Each number is 500 + 40 x the weight over its row's rms, rounded and kept within 0 to 999. Layers, rows and columns count from 0. Numbers have three digits each. The size before them is the row's rms in percent of the matrix's.

# k: layer 9 attention key, 192x192, rms 0.169, rows 172-191, columns 64-95
# q: layer 9 attention query, 192x192, rms 0.164, rows 173-191, columns 64-95
# v: layer 9 attention value, 192x192, rms 0.193, rows 128-191, columns 64-95
# o: layer 9 attention output (transposed), 192x192, rms 0.177, rows 128-191, columns 64-95
# gate: layer 9 MLP gate, 512x192, rms 0.214, rows 0-64, columns 64-95
# up: layer 9 MLP up, 512x192, rms 0.228, rows 0-63, columns 64-95
# down: layer 9 MLP down (transposed), 512x192, rms 0.0803, rows 0-63, columns 64-95
k172 098:457466461498499517480484583478492595562486455468445484499484506529522490484539450511489517492492
q173 106:441436565504525487555554466504508464507500533514534455549495566532459449456505467494423527532534
k173 104:493514530524583476518528514530492483453478537567500511538482513521464496561537527429510472488453
q174 109:523457510515454511471462429460478529548453540508545569554519483454431551525485467491520541484448
k174 105:435560423509524441531467578520507534516453433531487429586557515489437496481587515568463569454560
q175 108:421531462514570437472532555538501555439549482511469444520468511512483506523494462486479504478519
k175 104:521545472534430515463535481499475437509481484420488470490547499576544539542517542514451476533452
q176 108:466470488477511485470537501556484443485489506540443451508490544461467455526427454543591525459498
k176 110:473499566468529494460454501407535509489492454552545515463565506506483488546452523561496441459482
q177 105:478499469535505455478457460499512522482462530544409549502503428576503484516453545503521492523475
k177 107:458498426491551545404539405543466500556490472424557456466453501486461440506589527522480464501545
q178 104:492480532533502503427454485606460498539517521512439484489477465493462453509553445553556481461478
k178 101:534491481489488445488486433489504469503385451541462462492474539514530552527491455508544506500519
q179 111:476462460577467487463476501485452447533523464497462491516517520557472512521492533457474527493470
k179 108:464426454500490585455497519482398504542445527489536449534498514512565495443556513487519508465512
q180 101:489480477532542526490547551424518461510450446580496493554476584501481535541508524532442553456541
k180 100:459454526503574549524551475447464540514477552491403510482536506531526477512473525488546544486498
q181 098:487519448489455481495487472437498484435478539500495519527471480481502470501523519477431487431504
k181 099:530526548496462584477505509541528490511493513535450430511495576531414495475500587467542487477493
q182 104:478534466516447470493466509431485548518511488468466529571557416533397525579547520486429539463487
k182 096:479433532512540506541501459463510470471599477539425472486547487498474532467570531530569429471519
q183 108:478557504473546472508435512467661480443586508507477509498505507568530534471562535523493510472564
k183 106:513495546572486535500416517538496438538471505504472489516517412512561493550538517463530520526500
q184 109:474503446467532549486597461516568423506401511538446504520485539517536488452512537478472562499483
k184 106:513588476508504562508411536466489474527466539482510530456465517427475584561465464552528435505480
q185 106:512517384508507491589560430474501483478492501585523405496535456491512498439524551491439537442542
k185 105:501493482627530469487524443499541527507501478471462503479456551467584522598425469434456546537535
q186 104:465464555508576478432538479486529471515568505467471538513504593450523481478536449521446578489512
k186 107:387500422475505473557552545475487535568455498463520446474556457513446550552509558543545508596513
q187 096:504478455564562518458463468479546440483568515503497490504501542466528497509576493490493458421503
k187 099:595460558507483455454517485587497488496434463472487550421537504445441476489464477484506477521496
q188 109:452426512449482555561517516497574510496478449476423466501473488492443562475500518550572461450484
k188 103:497519499593500490520483516514452507474471516487475468454499554476480484580516517454469500572506
q189 101:408558506514519526488496516496524459508512510497434589460465535458509434538503464495456479459460
k189 109:460430549512547486493496485497551583558540490526511528533491438563488494535518561537458534416497
q190 112:502518546525507513404461465497492468509465467488481530506496541546522542468508514589506511524508
k190 098:508550497480502483529577492462484462436518511506517556453511497481458518545586514462509461539554
q191 103:525493512495458548502465547523509557463510535453456518475510466546511471456486499539488542520481
k191 103:543582580491498517478585498425489572511517468489437492539577433467484528463442510423483512507449
v128 091:544550434486554464487523492499553533471437494487476554477450480483490521585436452443554481494489
o128 096:462504499547516453528471475461490527490482494499514461458449541519492498502536480436476578488492
v129 099:422469525441544497488521520439546447442496407518474495477504465508530472465521491525502501522557
o129 099:556546529538481550493511497538532507575497503519509536514446422529502557522521484554464418569516
v130 094:461481464517466512487549478516456590521478552537534491521507499531533445542540521485503548466471
o130 096:584491459506492428534508531534497480503489461472471538445476492499520488500456488493446504482512
v131 093:526533492555476513510518540440510535489468514469498526427475555510542495511577430521510523523411
o131 093:501526524496430503506531466493575469479530465488521449485508505509496524537574509544538530490513
v132 098:480571576455520538486581558467464524511413454411505477539516426516493490502527533514475515541447
o132 100:471477476503482456562520516495498473478576538497582426542537549462549475533469460404472534522517
v133 115:494442512446494511512499505485549549511448442466444399524524463513515453497421494516544380502483
o133 107:550505591508503586473485507463437462479486490444529502470500478491445469516490459427526557463453
v134 102:575505460491533502515528526501555381503486550517490498455423566507504506542543517544547493522555
o134 099:462509530505500546616527523493459505555528515486499494472441423507408509513447461539544535522502
v135 093:560514572487488441421480442533496537488502523525549535470509529459501475535486497543435505473439
o135 088:475484492561470467506467454598508564547512535501484541487507503554495541502490494594432461522583
v136 104:471500494529565468477493453539487475516493531537496520564580484537504474526417552476457539625469
o136 104:488520483457470448519497448525582539487488456462500520454518521506503498550536493465561465535457
v137 094:601559556484473473479488428512448452436480476537514493496563556527488522503489501469501570486495
o137 092:436532487546447503562554414517496540472516541557481455499535569505465529514481551590499467498450
v138 098:465488524427490546448424511551528480436406489414535557573509520541443477449442476500469535481464
o138 103:508496464515482468502500580497508529505525473506464535518520517410529540512467500597594458478537
v139 101:495476496565419557512449501524549494488492490505541528420481489441521506517488432521494533477478
o139 095:518541503456519468510489546505502464519523499484538471523541425433553550546512579554543492513503
v140 102:487527522490466512467463509461493456514536511413573455430463585509464505500543543500463489502435
o140 098:504545480496511451441479468494552446485457542519495561570551529443435549509416505448523557413514
v141 104:492507519552517559474571507487546548449450551548480495502435477467466503507470553471542547498514
o141 109:558553539449466509583410473534467471471543437479480457470486531461469493543483554549523450462538
v142 096:417465497498529508437584457502575456509537564435475481529529506543413477431492433581518473554499
o142 099:442515507475514530584420540539551539522498483512525459466510536424514482509410464467465512450501
v143 095:538428563520487481461472499573437495471550484493517547560485523495533546489483455544485504478452
o143 094:559494455508487475460500500491443543502452475515545367510534442474484547498448526510447520511464
v144 096:499587482456475515466488442602534524442498520541472536468572475467578534515455628473499424500541
o144 099:521521481514444470532474512491518570481464418512456562538480483459472497502539458469487533570491
v145 105:558451493546551546496459465513546476580544480541492550494573540487548472504498495478429542486538
o145 101:479576544498468498496485507535491515414515513481585511482469513496551539556524456517446495506519
v146 102:481486445539514455517566498530470467524495540525547457551436472496541541539464544491498606449483
o146 101:524481390544549493472497477486508509507534556434498475448535509438525477494509438519495470502455
v147 100:549481510541512568418547463566471518525488462518550520562494502440464497473528479472468495527502
o147 096:477526551523465469478434477520483599488523452502539498498546545507459465436578499581493510476538
v148 094:473559473544525508547428502446544505533525467457542518445476566437538497552485455403468468418557
o148 089:502529497489441522472464448451636522493522431430450463442506475504560475533524536504456560537524
v149 099:482528468551434551524535535480499471516487459510455493527478475455472541416516515486483480500538
o149 100:533564537449533469545504462432489461452465434519463602487467541530450430534478475493525523554528
v150 105:503587565482569466516588534574526504466524543465479529461547551485571482520511476538460528474578
o150 107:458525524619429499511503461545526446490529531525465527431544487511558499471565430536473472533487
v151 109:498483556418499559513492499440502538509472536512534502541464514506511518561521489531498478443555
o151 102:509454505485539458471468469445401506531482489526518520509419581492510520483476534515446516487428
v152 094:507558515454502451466528487496482511461586566490434502503498438492519480479558574446499510462502
o152 095:499478478453470443506547520498501463454449459490508423479512535438457424472496504504476439486495
v153 093:477470475428476486459475552523557525538508458417581524543477451578478536508552482521496436495479
o153 093:494511501563518517455515480487516509512473530458365479483522540499495468492572518511508576528548
v154 099:476432531477488527493532463580449550534483479459524538503517431515482464517499482524490457531518
o154 095:532458473473532464491458584499464514571520523498496460530542542556523492505530461449479490484628
v155 102:531472373407498530527556521490510439481529443476475506426449489510481447537474504469468493516570
o155 099:487586532538510449522481524462522476540522475454484593571538555501519465530539459511539494515544
v156 109:482510538549522515547530528449554488475546533533481474524464500527504459440497510494443458541491
o156 113:533460432514567463459547499475462483505511522476476572472488594485556488410561551547513535502411
v157 096:485512454492505532498465469574428484510468526508508517496500427443478540512520558463481510548473
o157 097:547514551493462509511525454473504478514471463485504546558509498452469557512497523574480480548516
v158 097:531438491500482535463516417475496539483462485594555518546519453540490477468528486502620516511513
o158 096:516456481511491517565494462487426452467527459472432506477491445436494540523548499499473482409398
v159 103:444414571421514439449500535491537443478478481572513523516507565474460484523399467523470549507516
o159 103:507505494542488480463478502527535543533490452512532466513487470500530554527559555545533428491513
v160 097:524510496480564496499498462540531513508487433477482476442455504460519500475500593445521524539524
o160 101:414463525480524516477526498532462528542500454477443474417488531472478516562512510480550503516522
v161 104:560501450467556506495494520578542451493485545486592582499594531503542557488518497487453509472440
o161 101:500509517482422456509486546524530476487441507500487508486492461451471500492456453526500503546500
v162 102:500516513539497486551473443503525511488498417421523509517435540534474405450449535521493464547437
o162 103:500496430488515563432478527528483403547476485516498459456502490442521522468509486483573481485485
v163 103:429485504526465503480478490453576503536512551529482488470484447513523446478507496505564473499503
o163 099:472549482504523499552532489521462490529403482479505537530531448553487465487563462545411444444520
v164 101:468477513536607497553535525467429570502555467495469590473501499575471478559495482516466467479503
o164 105:399503437446461535433456478530552481512448488562514543480490508500543514488498464599561471576523
v165 096:504538461511510553484414495489519431508534497469492429548468541467488430476462512518504459436486
o165 100:498522493519344490527551534503512522463474485466509545454418499453474496483470460536591554482460
v166 094:526530513412530509531494517535518548513483545491526472481532525522449523492568557483495487527495
o166 097:536504563453478523529490532542491532498542465484515567533459530543444468540505509494493460478463
v167 106:467493579488481470472476484512476529488533489435507556476629510513484466440459503481526557522489
o167 103:504505536553510507508490437563520517508469489487512419475418490560509534463514531552503501474489
v168 103:548460531529485566464519517520501465452509545462544530523446487503534515528409474516493501559534
o168 100:485479475384494423444459476570513536490451495452495467566494468553456431569463498508473531449515
v169 097:560464527417471496475532539460527553484583457512489432511492487427505463485482590493543517560499
o169 099:459465519498499528532537499522440475524472489534500449478493493530594528530529467491501504496424
v170 102:491499563514499465492499517438528466488476517529486479500501449552457514483452533535503468519532
o170 097:495477535508555474533482514530450524503527490460490498540470464559452405482459525539462492523524
v171 101:441543480551559510505510497554454536510480404497499436518512490496519503432437577481546597443411
o171 105:516496504486441527571547469505581447450514481502464463471400490507515519591550511504511414482505
v172 097:527500507458558522630533523428485483488520504484500479521559434498452506472482489493499552538459
o172 097:511489494500532497418491495519519539484546511512473496523456585499515493474512522444550479534513
v173 101:385424536526508532503523508478591506525499500559526517516514532529510501549509516519487527458525
o173 104:535510540460545521515448511453427582531562385449515472462571497506508525505566460500510467478497
v174 096:512516493582532504538459469503447578510586535515524542435461492562520506485562559465450444557561
o174 104:521423447495443502430528543428567566552469441492529528452538480489477505553468532423562487517463
v175 108:452553440479542554512469610540486518493417539469564548510486436543517451492426500471455505532502
o175 101:473449407526523532443460505517474541466528525464501519522544500524460539559509488545484505500544
v176 100:468518523493453512467515544533549518515480450460489555487500477451454420492470528476484534538476
o176 101:526503478458472518573480546387545499434460519615566470499492535523452484554512462457477553519543
v177 102:542493484564452467577498493525544494495540472538490460580472486510567462492562480555490572466510
o177 103:525504484575512545426515460464508515500517532502524541475464586466556568493483565498489433529445
v178 101:616472526588473462530488508480542466420461486461545538494438577541519547528518509526386525495540
o178 098:504568478481515460531573468466535536507512555471534535544480468452484565487478520502506448494509
v179 099:522498436535475411536483570447510487496507424513565482481435489477503446490485550519527497436518
o179 096:497513445466495499445536476463508537509526522528401448514483481516474409476486461416558515491482
v180 108:507490534531454451479439546504520480510476468542479458436525526495497428461460463440574470487505
o180 104:519509494486450491450478496490542556497433512558535529512456494426428457490528490506543497507549
v181 104:507534409565463423522534474448460530568472473491455550397496549506476550478448502477526526484531
o181 105:480528599466481437467492482502519460517523494559415465492450494559388442474573511496535436448453
v182 102:493452536519476533416556479428516491570529545529505512537538454445489513578563482520474512501522
o182 109:502518485457476491445486439486441493464536484502499480440465534549553557482502570493489519467500
v183 103:545500537529472508533445484460534531472504551516506521574436572578453451455531499393547486477492
o183 109:493476439435518514386527495468516578494557493484539561422414542478470520544467513555532498536450
v184 096:433460523483524516525488530489408531541490471557438473526487489599479429513531495415503509458480
o184 097:531420540510437455570501533537502429520511576520549459561537522536475468531483477514481497468551
v185 105:520492478528440504417452519513506469520486517512470450554467552534507460522510522417427472471485
o185 108:440476517452466491489517497518437481406514502459514505515490422477554496538551511429421536496507
v186 096:451505544503451495492548469485522492518527533526464436522495522526481474441513476420571533506405
o186 095:461504517519557528469587491493496454558571535540515427539468532504481460549489490469508497544529
v187 095:466531491484514508584575465515536496530529476497485474472564564554506537595468464492477498532465
o187 100:454578590506517506528569487526520583464539502467457544447518457525537494525551445529530506553474
v188 101:529502485535534554533486441511547464499570467477554422443461520388482494505517493522563455529496
o188 102:509595483461561513508491566477542471430504398500493567513537474483537529512503401435437514412560
v189 096:489557522496525417474541502521507563478588446509518468527452497497455515566523432503526522542514
o189 095:484461507531448376529502514494456453524464556512495492398456434523570549431554511503441423506519
v190 098:516528560489523543418522520503504413547442479484438472469539510492496520534508514512450502509494
o190 098:414498570482534478488524521582475509493471531499546490580496549476464505511507509506515543526462
v191 103:515519569526438538519473482529442436482492564520512460521516496520506522434515453489501573573484
o191 106:511453447517617444604536480451555539486481453527506509500513551469503597517453562511532515518448
gate0 098:471503457490522567453503512473565487504502493467526534483422440525498502427425467514539503476574
up0 100:522504456454485550509473553527462511510527495477482446411495486457565548441541454517498524523542
down0 100:457479453517493525517552462503509622469486454528486519571475454508519422558536472493491520524507
gate1 100:437527514452512533570525518486549506556477500493418494429459475469417508432542512480477514456548
up1 098:483489460535490531502436539508478450550489454474536502469543507507500489472520498463450462469418
down1 103:572555549507509560462505480505450567533511484507522469512487577493511491549477524552508496446526
gate2 093:487479531476524510442474494510469522498456513533552557559523358501500514568496439548483522545485
up2 096:533540524524523521486440481487489528544507601455443520538489512423517501493480427600515513512486
down2 093:495483462397512541468421531483530511496499502517541507508425496486389489499495436501475494546498
gate3 106:522477542464562570499521491520538473493507548506481568520503429573445541511529454516431464502501
up3 091:497580508493461547522467505440598475505527538452447530475549531478497507540521528593467550527489
down3 104:520465482444498415571590530558471432534514480464473484541491499545479450426456448439438496554533
gate4 101:449430539570471478491515495532457478576563514475528451535581492486549538523478474505419503554525
up4 096:475505443546504501450446477492502500466572574445500428536513485528610479531565520429528478507525
down4 105:549525517528459506477507533481525425503467441506474601507477503467473481500507503497555480487508
gate5 098:508544514437481489519477557549481602497516514507542490471515543515519526507556447397491447475585
up5 095:455560498549438555485488538563539522471448510503535458494502472472483471483491470485541429554541
down5 099:525483515518542520572540469440485567519502434495514495513411568444508519466533514463449469466480
gate6 091:489446484439538514459459524449499539490512579445647473469536524452481522503531467535500461445552
up6 097:424516520517496558477486485465502512603495505514505519506501507439521462445432527512511443532534
down6 089:499527540492521449528518529478489484551469406487480479507531442453419498542501486460464468494465
gate7 105:468509514428475517531475536496463529421489573539557593509568535564483448448511475479566505550485
up7 102:508538470466572426492452532440442544570547441543504525567451474503476498502461444510520524453433
down7 106:572490490552505558518467481597508414531457469481510504520459481534422549509548452520509498556494
gate8 105:528505444435526477433490520480472525527507463494564494572473515524464478547596457466570486535532
up8 102:527507455516566500441509437497529522512496465515438487446528514412519485468464526513479564527498
down8 101:475549503494480548603465412507478480567450493452538479522497495528509508507458449488525480474562
gate9 102:488510520429546501534451405549563551474487417459532528444491455466536446527498450540500435522489
up9 103:502525562454543523460459492517487479494580485470513506484530512524442429516464435468522546533459
down9 096:437477549470516491488493478579498475522523511519499569546486482539474506537482511514452522586495
gate10 103:498465550517504501494506445492556508507561476522429511517476581451436480480495483509573541498512
up10 102:590491492467528464414424547489523491458531521551510534464499483552505484586504466525492452557618
down10 101:475497523483541421507612516492555505460532397431549531566492523493494482442461475479484501481487
gate11 103:487525444421525463464488527417492471508451488493489513475528543546460526422490442547491458523487
up11 102:528483570536494430533485529420500484480479497536535429535514514468491488478500495504440564511532
down11 096:516505458567549569477594466501531453498437435462482564506423427551476551526427475479469475553534
gate12 100:593447475515415500549553465489475493535543559481464490486480514515558517514516442477499568542478
up12 097:508476477468505503582435577487491442448520539454440543485517584520459497439510480550499547617532
down12 098:546537513474409480494513434596495490449591500483533499522508431534592579470482485492450510468471
gate13 104:508489474540479493480541478490518493605488498449506531563534428512468522507524450475458446511480
up13 100:505477521519510480409499497416488512428461457421543465467507544473519500554524448499470499435489
down13 097:526438456549570486526512489469539487511480497545412524525476508505503558501543459519493440559474
gate14 110:514538530507453512533500518449494516529500507534415421480529461560466443527521560506453478578515
up14 107:433513560526491466498483396530430556445534548466491525528470476490498496432500470456484510531536
down14 102:556496464525495489505533481511529552401491490481479463545517517503499538536504463564490452504521
gate15 102:496520565410496461483511495440553497490557500545495445542615518443502450461543444501485473444564
up15 098:465510563508524438556436538515422499533437484524478541431516493546553534454545480475555479473547
down15 094:479525513453424486532496438457526435474552463490455537484474538548485449469503499622434530567462
gate16 093:550479526464480521477501517518525533504503493508532479502410436439531466480516447500537432483549
up16 095:496482567598530531514532426432543467474521492539437533464521489563555472525459527457494496527490
down16 098:534490481468516456456463550515497497488453502492475453496495489512518488384535471506453516494494
gate17 112:469485513532586505470452487500482514613471525531475557520503488487546529494478484495440539441583
up17 107:566477522528496584460394436510448455487523465520515515477547462483422522483516474513511548492509
down17 109:506519508492516500509538538486446527483467427449523496489483473506507463482476602486493540490477
gate18 098:457549452475520549494539466496509502483532479501463555443507560532544499470488485515515512561459
up18 100:519519512420472461497422471497565517514476497374430514507451510443524534515467521564508518513521
down18 106:462540508580513526458453517475497504531561542489475497474510550495484430541562483484483478541555
gate19 111:557479422489502482531475523485476455477402520485530541475582571510519484554395560541487513495492
up19 111:488407538493493473523519563549492434619456609526503466474458513480517565556461535471512452528496
down19 103:488481519509494495503486445401521462510505553456455558497425480465493466432534522547491520523506
gate20 105:467502571470497507491482455470447489464504553501479489495480541444550541502512510448520428506499
up20 101:464443539489478428521494477539539447547514430486504466511484526546532507530478463558471529492511
down20 101:510506446552497499570565542518496455534479519516403476439515470549499421497552435450513487510446
gate21 100:489561507537541545532488478507529605566419586529507462480455502562520534472507486510520535482553
up21 099:517522491510522506497467478522532407477503517497472441538523491474472514486483530524493538471485
down21 097:471475527475530515524484453493528558464454536481443490482562508550505463522498572504525565471492
gate22 102:539474408583520475452424558545517456489428440566485477534542475412518547404501478473432500485525
up22 108:522444530443496572541544433484491480454538520452506499467473492531490550552531499537470466481502
down22 101:489510532489490506475469481507419536484530522463487492406514499507532539507502421495562442511548
gate23 093:520482474532516539530547506432535496549542504510509459505518540503452532506416521516547399494446
up23 092:477508488500450455496478577516505453464435514469504485493473481475398457470474496495515531462530
down23 099:463483527474527476511562458469564495557546522482539514485518526487559479504490567527563455535425
gate24 101:439500519518539529527490501497448488497412491493544510487459529436490549395472468446457554465474
up24 100:426522512521521522464440465494507454477559447510480544464496495452526486460467516527465439521464
down24 096:526533505474482576449490502439468502491489486566497422539450447499563439510425491443446551536497
gate25 104:528502478450453512516500531433480533463464447551454496518495568485507512462528493531454483500539
up25 103:509490481495485513488547510553457505453504497443466446468531441544510526476541567441519520489478
down25 102:510461569497521554490441542574477540421497486542544494532527550499508460515494507467500472537502
gate26 096:506488490566460532481529544525440478521549523496415510450555473526421508531472457469512544468569
up26 090:545425531534553487484507429452468528463473523479527516486552530490535523533507503483549593594525
down26 096:569500536479572456510533564482487559505434511509536481487486461532539479538478422534487491566502
gate27 096:488527471434489575518477496529498478440531531469458564423557438503549452505504513515451532566493
up27 093:532534515480464521487423516497470476507537472469489551466544502501499437537513507435482541489488
down27 092:479510491449510527429535423476523497471548538554461536508527508489511502449605534509551630563522
gate28 102:502461531522562487545485475480490453455499479449552455508485579514568464541491502475489482557516
up28 100:483547524487557495451536522533462446520464422505474505408483467452491464542500407547519518475464
down28 095:509520526476426450580490460466529453452494560499493410517464574499497520492497464537514486507415
gate29 101:503554449518526474494452547416463560430491487447453482494498484547528490493454492434470435515509
up29 107:481524493563437436518435487465481487456465465448438548501493489516490558564494496554422469497575
down29 099:490498514414485487455588495498513440476527506523473573517427536533569531462519499410568488525447
gate30 095:564527582467484547383551494507535486469467474533503482465493466534504470481571527532420494478491
up30 100:514415464472492515479513564514511487479529474488461561486467503441522445483484515485488485533528
down30 101:575506508517419517504503465489433501468609485450443433532518473535485542447534467517522477506480
gate31 098:436467486481466463490474534461592498524577529420495433499502469496474515501543472469490452498522
up31 094:520435464512486502557448520473556471475577461468541473471502502447504459538543433470456546446490
down31 100:497499457509459494466556428492506502461528531491483494474551500485529426532488496554537426434535
gate32 104:535472595534493456488583495436532431491413483509540511402506550542531464526512542538539478509529
up32 101:506570522559473548451473589469507498524436513538502492474522510564461486529522512499526489462478
down32 100:529485490487494390508452550466547469517513468481535474490520528487419458441455503559453502475459
gate33 097:538482465481534455506419442518466526534530475462441508563499485522527511464524384520509586515468
up33 099:528479544499519461452485465492536511565509546491488565505498491532462468470502520448499488572503
down33 102:427517508495513523438485512502478581538502503499562450510497473462522564558539510518543551438509
gate34 093:488562472549451475517492524543445470551478524415501545498470563451506530428484499492458463574467
up34 085:457552455509534501433460485545476471494508496473513512451496453466456518457555544459477558486470
down34 092:454566518520495444497501540455494477558469447559516532500544521504422523544529512422522526499535
gate35 101:560512535492479491517496547493484486520452517501515537439459477509533494459484482506474452519541
up35 104:541625499529572495531489519515444446564549479424500532512541518552511494481479540547473510484531
down35 102:444573489515452507479471506487525503470442561448510516564481513484552480478487532505533509505521
gate36 101:536473506531450446527470551523508444532494499461501575477440502460507465595381449516479422491499
up36 099:448551490528530518480501562475475471406534557473524479464473523487507527530567543428506443523411
down36 099:472446524495516485434466494496529499482478482478450484548530476530484518505431487552466542446456
gate37 096:504572449460496519468527529537505533427486501518468478533502467577480479520463534421544559452517
up37 096:509485458490514497438541466552556580530523393539435486537574460464490524509492496557471462547536
down37 096:481542496507494485559444538525450470466499469441468501464518507557461527425431529458524581500467
gate38 094:454439526429525489467470587480528497472499537503526497505565459481544462482485505500524453496467
up38 091:542438489524446504572495486587449474570557510455530523442436473528444494477423551514503492545508
down38 091:517482540532482532482501507542496510514538506529566592454484522493516512475502482537464525499475
gate39 102:490523525453489526508479540487515482502472443456517575456511500534516496528534481507583497525596
up39 101:488477496524500449516484501532488576484540499472515493456462580534557560482488461431410608466522
down39 104:516483446462492445526504458479479498497406482583449486519528518491476513467489467562504529513524
gate40 104:476469514463512515536496595526497565405496491492522504512530531443424454533515517515601517496488
up40 102:501491518581543475510512419497555537483482486545412483538474525505500518467503511460472528535549
down40 101:430455534487393486499458462496542497471433417482567476526427511471507489496461495471583426504519
gate41 099:525496498492458451562558548541534502500477456537541458485478593495576465544536452484519487501560
up41 103:522459498573472461529541561472466499495510449589508501539529489514498436550532461438452530475508
down41 100:492535517504527524479559533509524563441493543501460513520486520481516427418569537552544531532584
gate42 106:518515511524498536492532540467493522531543437523456468529517446512482498458496396420502507453594
up42 102:496455470453485516563494550490504509511515506482474495562529515481425442480536495421460457452509
down42 105:562463484541482460467491494531519486451511509417528515468497472505525555491502428483495552479459
gate43 102:546619462477564455489540494500533466499580540505452449462526497540490494458535465460495503494474
up43 098:535515488477401530476503504496464506563602493545564521521488463523549469589497492512550404517578
down43 110:498474524519478539538479455476492561473541465494534502532467586414454507407472541507508542455536
gate44 102:537535462430520515480441478492566562495558494484410467529548430444500618550538548478549510453456
up44 099:496533518483461485558521513440468505572507518539471476557447492537490429447527496434500544496535
down44 096:507499456553561463468456535548465519450447546548422511461516500492548536430426510482545504574498
gate45 099:562534456494516503467544436493566461479450538494500580518599412487533546481545476488524407494493
up45 097:514525503556492534425519519511534467500505504521476525488574527556522490494494475547516430486477
down45 096:516495507439488513481522394394445467617538451554598482491515506492473549515461584503524449495506
gate46 100:539489500526520471514486421583455440505461476473510548502541491466517510488439529538499546565408
up46 096:528454515523480562473516517476512456459498542522467502545555459516539537474549482533482444528526
down46 097:518501451483559527510598525520477469532399499501530446478499515484492475465491500479572512513539
gate47 100:482492459429477496509526478521468418498549474501524506537465529470502509477541479498495488510536
up47 101:444583504487499521485550514506610523580535518486484465479467535475450460447507487453446510527531
down47 106:552435442517547504530420455475538487475510532514453432503519490461554507520453478448475521449555
gate48 101:535480517429538548513480511497523428510583430507499396504551508507517515567464498503558481574587
up48 100:428529573453545555486488453445479491553558494491554526409500515448506504500516460478530510500452
down48 101:523554513418487479545511562467566528529508535515475482541521530527507538476504490509473499509525
gate49 100:509475549564495503435474564497517443436440517534491517471499476461487492426544463502474519538501
up49 102:534508539535431512444512556527536472530516521535450492576507510497477534497538530448472463499484
down49 102:502510541510490567520600490458530456468499461499526461611458494548489479567442501470465540493476
gate50 102:474547445471479559553541535504552535446470466478518522502509534438534494469510468477451532477516
up50 108:495524451510533471456553477606502469495499487434536526491467483472503515433469513529518503540518
down50 102:482530504461460540534529493495558476409482443547516542508519508486490538497573476557555567494585
gate51 100:535566562596570513487500518514507566523466532544476580494538471456403499543488457463540514532479
up51 099:477581516448500578538539485470513549527498393512447519483459494532477486552505501513485457539500
down51 103:554490497492536464447460539561468547491502514475480434518481552472467470437505505458518497413519
gate52 091:533421484532504567518501544591481523518507528429516459446447532567498518475426541508451422480538
up52 104:539512501525559448575483515542452528492538521521553455536570514529481526514464442489586530519478
down52 104:493462449526537501426417546495497459467523492489434503473466536510555502460512546503488440554547
gate53 089:455487571467478548528475600505503591478477535467510465494492510553436477493488509441490474578518
up53 094:535527522537553547531492477551414573465541542592429516503477533521449508472527500506490500487460
down53 093:452518513449533497463465541520545502530448461530494427541511510471491462463531557454468492551470
gate54 101:507520548537412539508537444473552445492499423506516363507534501504460492474492544559487498418593
up54 104:490562488542498528550484526484518496556542429413523554509578477504423524488566542511541480513446
down54 102:497493497484568494437479507524528580533521532578510491521489509490559494463503517461442491548509
gate55 096:540409541491439462444508454437496483456585508480509494462454495513547460515565460546515504508400
up55 099:484482542427601426470494496473501487489441452457562550486471533498503480576459518567531486541530
down55 099:538497546463528529509451484498517537608514475567519492564508587468524472481458531490491494515485
gate56 102:512427471442489509498494470499476519523502516538524415439459529457467471468497510451419522495444
up56 097:494509529496443476489524451515394538481498559493558566492559542509542508456515517494437519452482
down56 101:494521510504562479518557516521531519517536478527428460529508450529472502522452525529502498488545
gate57 101:511502535422486475503442514502463480517473464441490511409536501503481473496488485578537510462531
up57 096:453552555482505566497544537447541515556516548533572559572451447501548508521510569510520472507410
down57 100:544478471473482536547570524526448459460457485523472443442509473467463484516484444471592558471498
gate58 089:467424509483500481524481505502471497560492496461563519424561507499511534405491522519506520489506
up58 091:506492531546508532467558539498483560458472520459507494477504507524472490523465471533492477484496
down58 093:532552519547446459513488503440523467446540525468548496492509486428520496496600513444548417513425
gate59 106:504510459509507554504452534441511397497527465538476485484594392540549451529533424463553515434562
up59 100:474534491508556511492521563550465563483517473496456468480540553485501426569460498480511503457490
down59 099:543465505501512513517490512488523506479524541414537491553535577472472516536561541587442457428538
gate60 102:527525481500499499501462442472484455567494567527529557484498547386477563505492613454457485493553
up60 099:472557502447469483534540553467559556395484471444516477530524535480459498514448563489596573517536
down60 098:534504451585474495450558459519526473555539500618470586436474485504512512508505499492521445478512
gate61 104:507556541445485457514563513459508571569518508473478560510527496525537506568506437449520505516495
up61 103:524485470476538475544480501467542477456439492440518509546497592529478595477546510508534503461524
down61 100:510498469524417502594585464474518478586475563523435547514578440512594550508530445460571457510475
gate62 100:522479430518535466509481397490470486475430556461480441446536449435482506499428508484519462511511
up62 102:511484556513548519506469594486564517492576485456487487522594556463526514537506477527554510489479
down62 102:462596537460556545512518522523449478486521489495499519514548461486504473521469530405552475489494
gate63 100:511471503498427493476496552465466583559425440508424526527502423519449507506485498517481530516467
up63 102:543552497519444520478449476456552546550490518499467572465520491500546561454532480517441483551516
down63 098:458545524492493465565557526456547565489470542446547479524490467454485467525460462474489426489518
gate64 110:491455584499513522465504514479487505474575531478478476443502560501470452455474458432530550446476